Weights of a small transformer language model.
Size: 8 layers, width 192, 3.35M parameters.
Architecture: RMSNorm before each block, rotary positions, no biases in attention or MLP, tied embeddings.
Training: a variant of SOAP for these matrices, 244M tokens, 3721 steps.
Each number is 500 + 25 x the weight over its row's rms, rounded and kept within 0 to 999. Layers, rows and columns count from 0. Numbers have three digits each. The size before them is the row's rms in percent of the matrix's.

# layer 4 MLP up, 384x192, rms 0.16, rows 286-308, columns 0-95
094:511489501511479491472515498519483522508520505510493461510483507570494478513528499503448544510492470492507503475526521495492473479484517497484542511491518457492519495449514516472483518464466469511502484490524506494503504520501461518471536465530532471506502494481432527542483453485499488488
100:520513496490478523497463522503498494471498461528476445483473544476480526502502495501491549433527483460474536514496502502502463506537542483508517467451476466518498487472501474448503494545468518475506470485524483540491466515489488492532526513500488494432514467499477506472504486446507502493
106:504501491513498507491452412470527485513499530473464476496497522510482459516489549507497501531523460471512538497451503485479482525488453506508498518496545516552508461521488532475523506534552518485539494496438534459510522530483519455483447488477497502471511528464502487492500483473498511538
100:533554475477516517489494517449468504514500486508474542559542449493516473518524516494472514517490495442526474455485509500505504445499521501490506508525528533516482460455523460502524533480480496506495506476555489539493523536524509450501510508533496515514514538498486534512464496459474550497
104:477484526501517543488495515506503477461459541486428499518525523546537507514497479529508523489495477496540545516501487502464506494508471502464506522444525505476487534543519542515491491529505509482558453514499485482493505519515497477504511486488519509525531536436474513502519494506453503494
102:481495474469515549456486497506563498495499503543539450516461475475523494494505527522514500503499450522462511484555509508483495471479496498493488481459485509470479504485497513510516512487525499533526473478546505499512511465519492481488499482539529520522480498512514501475531494499522495538
100:497498493507482493522495503517509528462520537474482554502479431521502464466516499527539462546496530494502491493435452514472508526494493472470511522513504512497524478508486506523462435476523510510523487504498531488455525571482533515523473510490522552523478524511480522465543519510542506510
097:448542482534521523463532485469463525464491556497487480538509480489494481515489486476502547535487439504492500448466521518481487509481440498485505466487464538482496541506555468529515488506511529522521511508502514454496507501484461482506532468497447516508501551473493533492533539487483511446
114:491489476521505504472515509490489520500484453482493546554528534514466529509537471482509496475472479541539500477487513548454515481468521465483547513489480475501506457479523466531527557477468529535471496505461467481504565493517543500491522475502502484520527528500525480507494510512489485509
105:477455484499464499505503506529489529485452493497510484508502524469476527497504505567493469470518523501500499513519477497480515495526550519512498483504473492512521474492521524443493470489455480487539486482489478523486479491528521446487435511495466517517483512539506509478512523538520478494
098:533481476517521500483546492569507457500478533480475467458466508478511552508523479523473512505557486486504523530483459488499524551512498442469454483503507507517472527537528470545487526477488514478508512500498499469532491495506477489513471483487490470532482509521515532473493509508466505500
100:524476479555516488518477520540498491547536524533465493522497472523508520514510462541502479501553469520502461487529511505536527469548486511475522515497505540479534492491549545524519533501549470499519508492473499497489535507508477450479468540494530522493521527500502520490549493450508507505
098:485524490476530498488508521504466516515542477490483512550491488523492461473434527514496467501521503557507562482491480504513529520526520510523526489523511481460486509493473556524494529507526504450522509487471467522505466509492503511489485495460486519488427524495520495482485501530514522514
097:513530509512467503532529485527528511458503467444490480491510479486457456550469514548521503498498524499487512458486526525529463482515468498487465478510542483457479502540497502527503526512463512529505501527502464494503472491523497469486519535523515505474505502490512462546476512465477520513
106:483515487512528507477505477537490493539510489491443510464512473474518496535480554565521480522549509529507495515497429488468509521476510533493480495538534558479510506576476522479471481462491500527510529472501526525456510493512506449522524480503486492490505531513478571471482492519522528481
095:510508487452463478499473480532507500470478555470502506506512486519529475471470478475513495529504481519506483483547516513468515495465487461513512522476524533520442456500496483526496525499486500539471522508540488468552531473541509481494497483500526472519458519529520513524489499482524504468
090:494532477479505513504517503494530507504496524503452491486501526529536477481535506439479530535539545480494512521503508486482513522517493476483559488492542512481529494491547462510532518474503514509545474505500515501498507485525487516510497504509506520525464507526565506471483448505515514500
105:498506529489501484541539485468516491506514501444511445465497486547476516527518471482515510526516520521493553492469528514469503517508530490513444504519453485506490435524440484498484464505472525519503509528457523533509528507492517523484512500484498537473470466506458507503481515511530505490
103:515491484469509516515459462496464485485477463476523549527493496472522512517494487466512519489479525526549501484481513518517494506485490492463498535505524506524470536493540518479485489528503497554470500455522518476508506499527494490473460538524497544460499503479524457512472497526491449493
102:524468541510515470462512496501473450495471515567517533508496479448485505518503502516524506491487507531490533505520502486492539473488512487523499519496543543508503468500487461477563538508513490504544505500540486453498482455528520487475509526506497527491503502484520492517519515460518487551
102:503558514506494550499515552517470526489515543523515492515525475494475515517536518507482543486529520490506523512502497502485491537540498513494479506470502502502517495536520446543450526496511506514501498520534503521469479501509454494499497513455460522524546502507464474461519541486506492481
098:485521518530492467445480520549452509488486483498537536498483487499451500481468508487466503455489483490520466465525480510505554480438505523519502521508466537481498538544485495503514535491483503506520518459486502448459447459491517487464505468468466463475518487518516490499534511505531447506
104:552499513518499489564484511490502511503508534475494456488504512487489472513449493462507503488511514459472533539506494508488515535524485478510460522545506499496508484494478492474486487497519493492513514504500593492470510547481499482491522497494501484477547507559483447529470531513510513486
# layer 4 MLP down (transposed), 384x192, rms 0.146, rows 286-308, columns 0-95
087:486516497473477529509515513503498524517519465504474474457483526477466510490494491476494529514510474447483469524512488516529495490556461450483510515492504507517480448479538502543469502487441501500517484514536505483560485497493470534515498528560498497508503527491518488467498452506505444535
092:512467466488541540498541495507493498486478514464487519488528464471497515495492467551466485531482513471524515513475563484498478466496496496496505497494492508473496519496489509545483545495515527536481515498420498504494464519495526496502480466446480508511536491476481480501523488512537550496
111:524491477499470515518506513514453442519476512523504527473508508551457486498512529520513473539512491446485508507508477483475527523482489492529502550518533509504465533513472486522527528469488497451503474460422503524444551496523512477498490508497496473547497501502492556478535496492501443497
098:506463540546457499474512488483460492526527493463534514467518500500497496541513493469493504459475519514495513514504464503465487499484539482505492499510484489491496468548494439484457514494503516486485511544522530521473479502555470483492456505538479455546495484478526470462503483488470523524
102:520501550496478493539501556495532462503473477490477496487463529494537522508528544481521496475501510503487453478518493505463467503478529460501530493509456524515486464471478479517498461470519504528509486540470522521509509507475548517482470558501504488502537495544488525487531504493484543489
099:504517457540497453492494515528488495521486540480491496517474476491526464526471486526514448503537461507550471519452470496478512472525508507528535496506523482490474525487453486521516474503493474510525495444518527490490520528511502461533485471521465476525524496527485487450496531500510490500
094:498480516497496478523510523471490532509471485507493524536494491477486490516481485504505507480480505492484514495529459493488436513510483409519466529472520502498491572537487490504451481479474466529469475466502522490503517493488483495469508512476525512470481526506529467512515541501486504524
102:472479491481499508502458534515519498457486525558516464501489534452503480477528491522519498527509518470504485473479469434517508505523506534493486519507492502504475420486509513530482482519461526506522450522476500458507536462485477508518508535487505503484487541492507465449545486498482492477
107:455447499475492490495491503498490527480500480446531513478535478535518531449503535525534505471486526543486495517520470478502488506495505467489536479536473479481494510488470491495534545511531442505521531515506448525535519485512493526506487482522475567506532520538479517503513504483489531537
107:488478477509517512539497458491523548441451461475552533491483527435478488504504517505511468518477501496511512488478497484491522464563503505524504525488504449494501560500460492467533465528505496502516496522486549520483495490435538463498485480460532530502496547479495462511491500482505490495
097:529464540462474483522492458507496564489505531516487502496452478501494524449476539492513420483507488489509488483495495508509510508523524529528491478527439474512481464501485452528524505493567504496546521450511476484550505550482478447480484506454476513524510514458493489550490522489525490514
104:531493483470519542511510501523536474487474511515440484536510471496478565498496480487458491504471521530500484466502485504456507484455477536498490473473495469492525530487519538542525494536506535504519502503516489460469490515475491505492506520481475488510501486487523492426484460505549442543
096:502522467455506480551494503464455514503496526546535495487533491496504540465508449499504548476486508463485500525507487489518523462555498505507466498507583531526465490502511496502479480518488474474502523482499552530486512513523516492489461510476495493521492479484525491527499520521479510510
092:487529479506518495541517509520542474516462573475460514512522491489527533480530511509541491467477494506489498535510494513517525489479550536528533457520492570502509558485508490464473512537551491507495504503505511482535472513521507530527503522504494492492494463543523476513511538457471514525
107:512482526526551499529469493519548473514519460530522500489529515504526523476521482496477493451472530559466475539544509506503477474493545474552480493507465530512513484470466502502520515512497546489488525533507501482508455492515518456453489507485508484475515466524508526481468442531493510485
094:443503503498504507524529477514447467506494494487505490481451506453501498487508509472539483510462467507516493503520526522507526498466470530530494516477474520528510484501507463519497515474458463471527501502504533543466448496470462506494514484528449527461524553519500493484519433512493509536
097:491519491482493483461490522534458511528482492497516488460486480436482502525504508530488452547472530546475508456508489505475472521516498533519524504492477471498500517490504486461523503575532512511509510466489499492491496530511492520541496502489481499490480508519468490530460490501536508492
100:492484523479450501471466491506505479521452522537459464483490510500507470501529513515532529490508549490508480504469502487491517462526486522525523509518476516502508473537488510495492516476522453557573506547499518515499541495514486512481486495509479500471453470508513501502540501542532479468
097:482502510494457488512549463453473472501513537511486524528498449476556486512466505484517467538515523477521512503483491496520469541488475482451466536472470541507483555492543515467481495547517494467469485503473549473474547522530528494539484491490490520489509477516488479502480480495473477485
100:506494526491533497469496499466540512531508484516479494434489531489523546546493500489524492539498555564492461477473531503489460484558536527499466498500494495524523467488481486464482503517490504487486492464523496516525459572522480512523495459498474473497549473502453499480521535523508487521
105:477471465519486479457498513476479543503520532533536527542489480530546525473497463515454550549552527497491486535495531465503484506490466456491521492469487509527486508479509498460531483479513513508468477496574481466538480548493521449524493507538498492530530486506476549492477544486503486486
103:513485480472499555517502549479521461460478510494501451536516506470530499496497522495514458483533498508524507464472506519477465488493433518495467477536491525472525570502515534485481467490510511521490513430527520508478549467520522478458501529512475478478495495463483483541498492515533488469
108:494503462503476482468472494525535525484480484490452499489529505532504541492491534522536465470537486488499498522540474523461509539499516525420546502511533486528519448493514491508508534457481510488475501495482513502513489524476467488561492517515532485504485516521498460487512500489505509502
# layer 4 MLP gate, 384x192, rms 0.162, rows 287-308, columns 0-95
103:444529485524485529493481519470489472518509495506471549475532512496527529515517521524476490513473528483520558526487506481509510506441525508496474495505484483469505514505510477510465487513546491514453519511496464531487493533494534480511501510512476558482515525489503458468519497522528507472
105:487475501572536498523488510524490503508494485475478529489501505466503455483530500444455492450480542499511506529490507467500539499476525483517485495532497485513502488503477517531474468521524528524447453507506543517527529522509508528539536515495490535507483521505502507513539508542530500520
105:467520505460535534487485506546478501515522509515538496535448486519499505503554501470527499513529490490525526504508514528568520514505468491483495519484496474535503536509452518490537460494429536503483522483490494463472532487518532541521524477486540514516537495457476523540492461541486479495
101:490478508512514515472515467540477518516473530479512476497514524515505532505491490489532517509504501476524484518550503505437486533478474529520474523476538481491510547483513502488521520515505511543480504494488531506513478495514487534517531529482472510487515492513514500536503544454490480503
094:498499452510538527554443517471544476499531456504530494544502442511484475520471472542508492537485538485496507499521564519478445526531481465510456507478449521522524516537486491511504490493485466484507432505462523517489524482475503503482537530456484497491494502527521501500527466522476495487
099:525502500507525473495505496530499534501446508494504501520509529516502479487472501519506510523468520475483515510534516524499464495510513434495507503489505501521510515508479490525514545475502481560513522530493443489500518492521523491493493445490468478495503531516550530536514536475473482494
100:496509516477489530513475548511456479520537533547449521469476519480444511508513487525511513508486498475502485499529483455499476483502494477506528467464463546494528489517476501539475533514466461486486502462457475525452442564492536503513521465520522485478511501504521473495510450493492562495
112:507518544486499470504474518528496527511536518486509503526493471528511458505490483494475489484462479515496531577490495485491519488521490479542538458526509508516528475503500536584484569522484474539491521493444514501475501560520477525499450457512493486514518508482435495481503479509503524509
106:520486490505493475496458493518478502509530526560530491496499522541433503505521472516478541487489469507508553504505537510470502528509502553510530479497512520497505498484546514539514519477459484486509499488526521505514500502550508470497519478507516538474480473494495522530562500480505485491
095:512515530502524518481525512487455531506434523509526469500515533487530528481457493506501514467497484469498460493509464488474449472463513509524494513501518504540529475513509473491498528478524501514458497524477470518515511473484513491507490470514443503493505554502535489494485520487462446504
093:503466458489556512450485521479493499506510484525534520468524488486504489545505495463519530522498493475500502509502457505476493539488508527530537518497491462526505529482465512479539477548522542493481456516516548513539519508522513526486503483495503482536492530491479484567502487516478503488
100:495459471487525489503467517506527520509494511488531465540535536498513494490550504482489537510487506483518564572480454515442506503497486524486527463509544519497516485559486487474488470483476497502521496492533534542528502476541509524478481481507475482471491504497512528517482474487489487500
097:476516463506487495476481519502504483509532528503535523492477495541497517541538549509530460516576453494448457512498523533509529527545573525494509517527521503529522493497540500475502482519535461498509465468503488498526503509503487503483491499452502479505494494522537509522517490494503488527
104:533517496471557500514451512493532479536503461525491461515527460480498524506484472485488505500462481487536507482504515503455516477476490524504493498494510532470520540476487480493507510487501448487448446503523483527469493504509459502493487457549468501496472507489492474508476520515484514466
103:522469507495514525490507484489496510458465442464489471549543468530503525488527499492474469444505509476519507538449469513491514508511514504534533460505503507513501468516521484491489525554457511545461492543485487478574478555517470503452462513480505483474478530551485542502489486457516471481
092:536523467534504497521501476492499548495507471534472478458495541533490502530489506472491525485497458474517463499502500475483497523461503486532481490472457471480501478474471463507485488466578515552504534489514492535535451510523510497547530499499522485523519508444507539492487510474476556493
105:524482501495501509545485509507481515498521473546530506500526493551499529497518513470521485503466481510515430472493522520470491543480508534507498483477511551484492501508468507486495480523494451484522504531438521492495476477472499506510517441492488488522503472467522497486540529476538512509
098:521521553519488479494509497497488477496482500495532516422501484509503461543462485523505536517445527518513534487489485510465466524454553463505486513504474527513499471521486502486467507504515488504499513443508503526527472536501563563491493530484477483528460448528466509510505508471510487484
100:522487521481518441507519532475487494478500464471506517454457532518529518551497505506476516527505523512514474509504499464508500494475515503535468484502484479503495474479512492531436472488506488532460551454532478504511476511505513516475451465504499484491459500478489519487514452485543527500
105:512546494515411458452512479462483506496483503542482472532529523479518493503541536488489516527509497511489499498496510454479492547553504490478489478558477536501481480488524583489488524553506478544525510478486501493501495476502460515492496514493519486465522505498503496490516512517495473509
104:510472464531480486453508494500521502495526548487459495448515484534510525480483452485480555487469489505505528518555543493480526512508485488484509524503518526483482481511461480509489495500520530488497470494511505518484517524512508493471465454503492545474527498500462495489464500503540511491
101:492494492499484478502517505517492526509504483521437518510513509453493476496497468472547479468493503492527521459505494499487463492520519482488528532522485479507535486503505459492501508500462490521490510466448500546508512545474520477511500479492479558513489475476490477458483441491520493558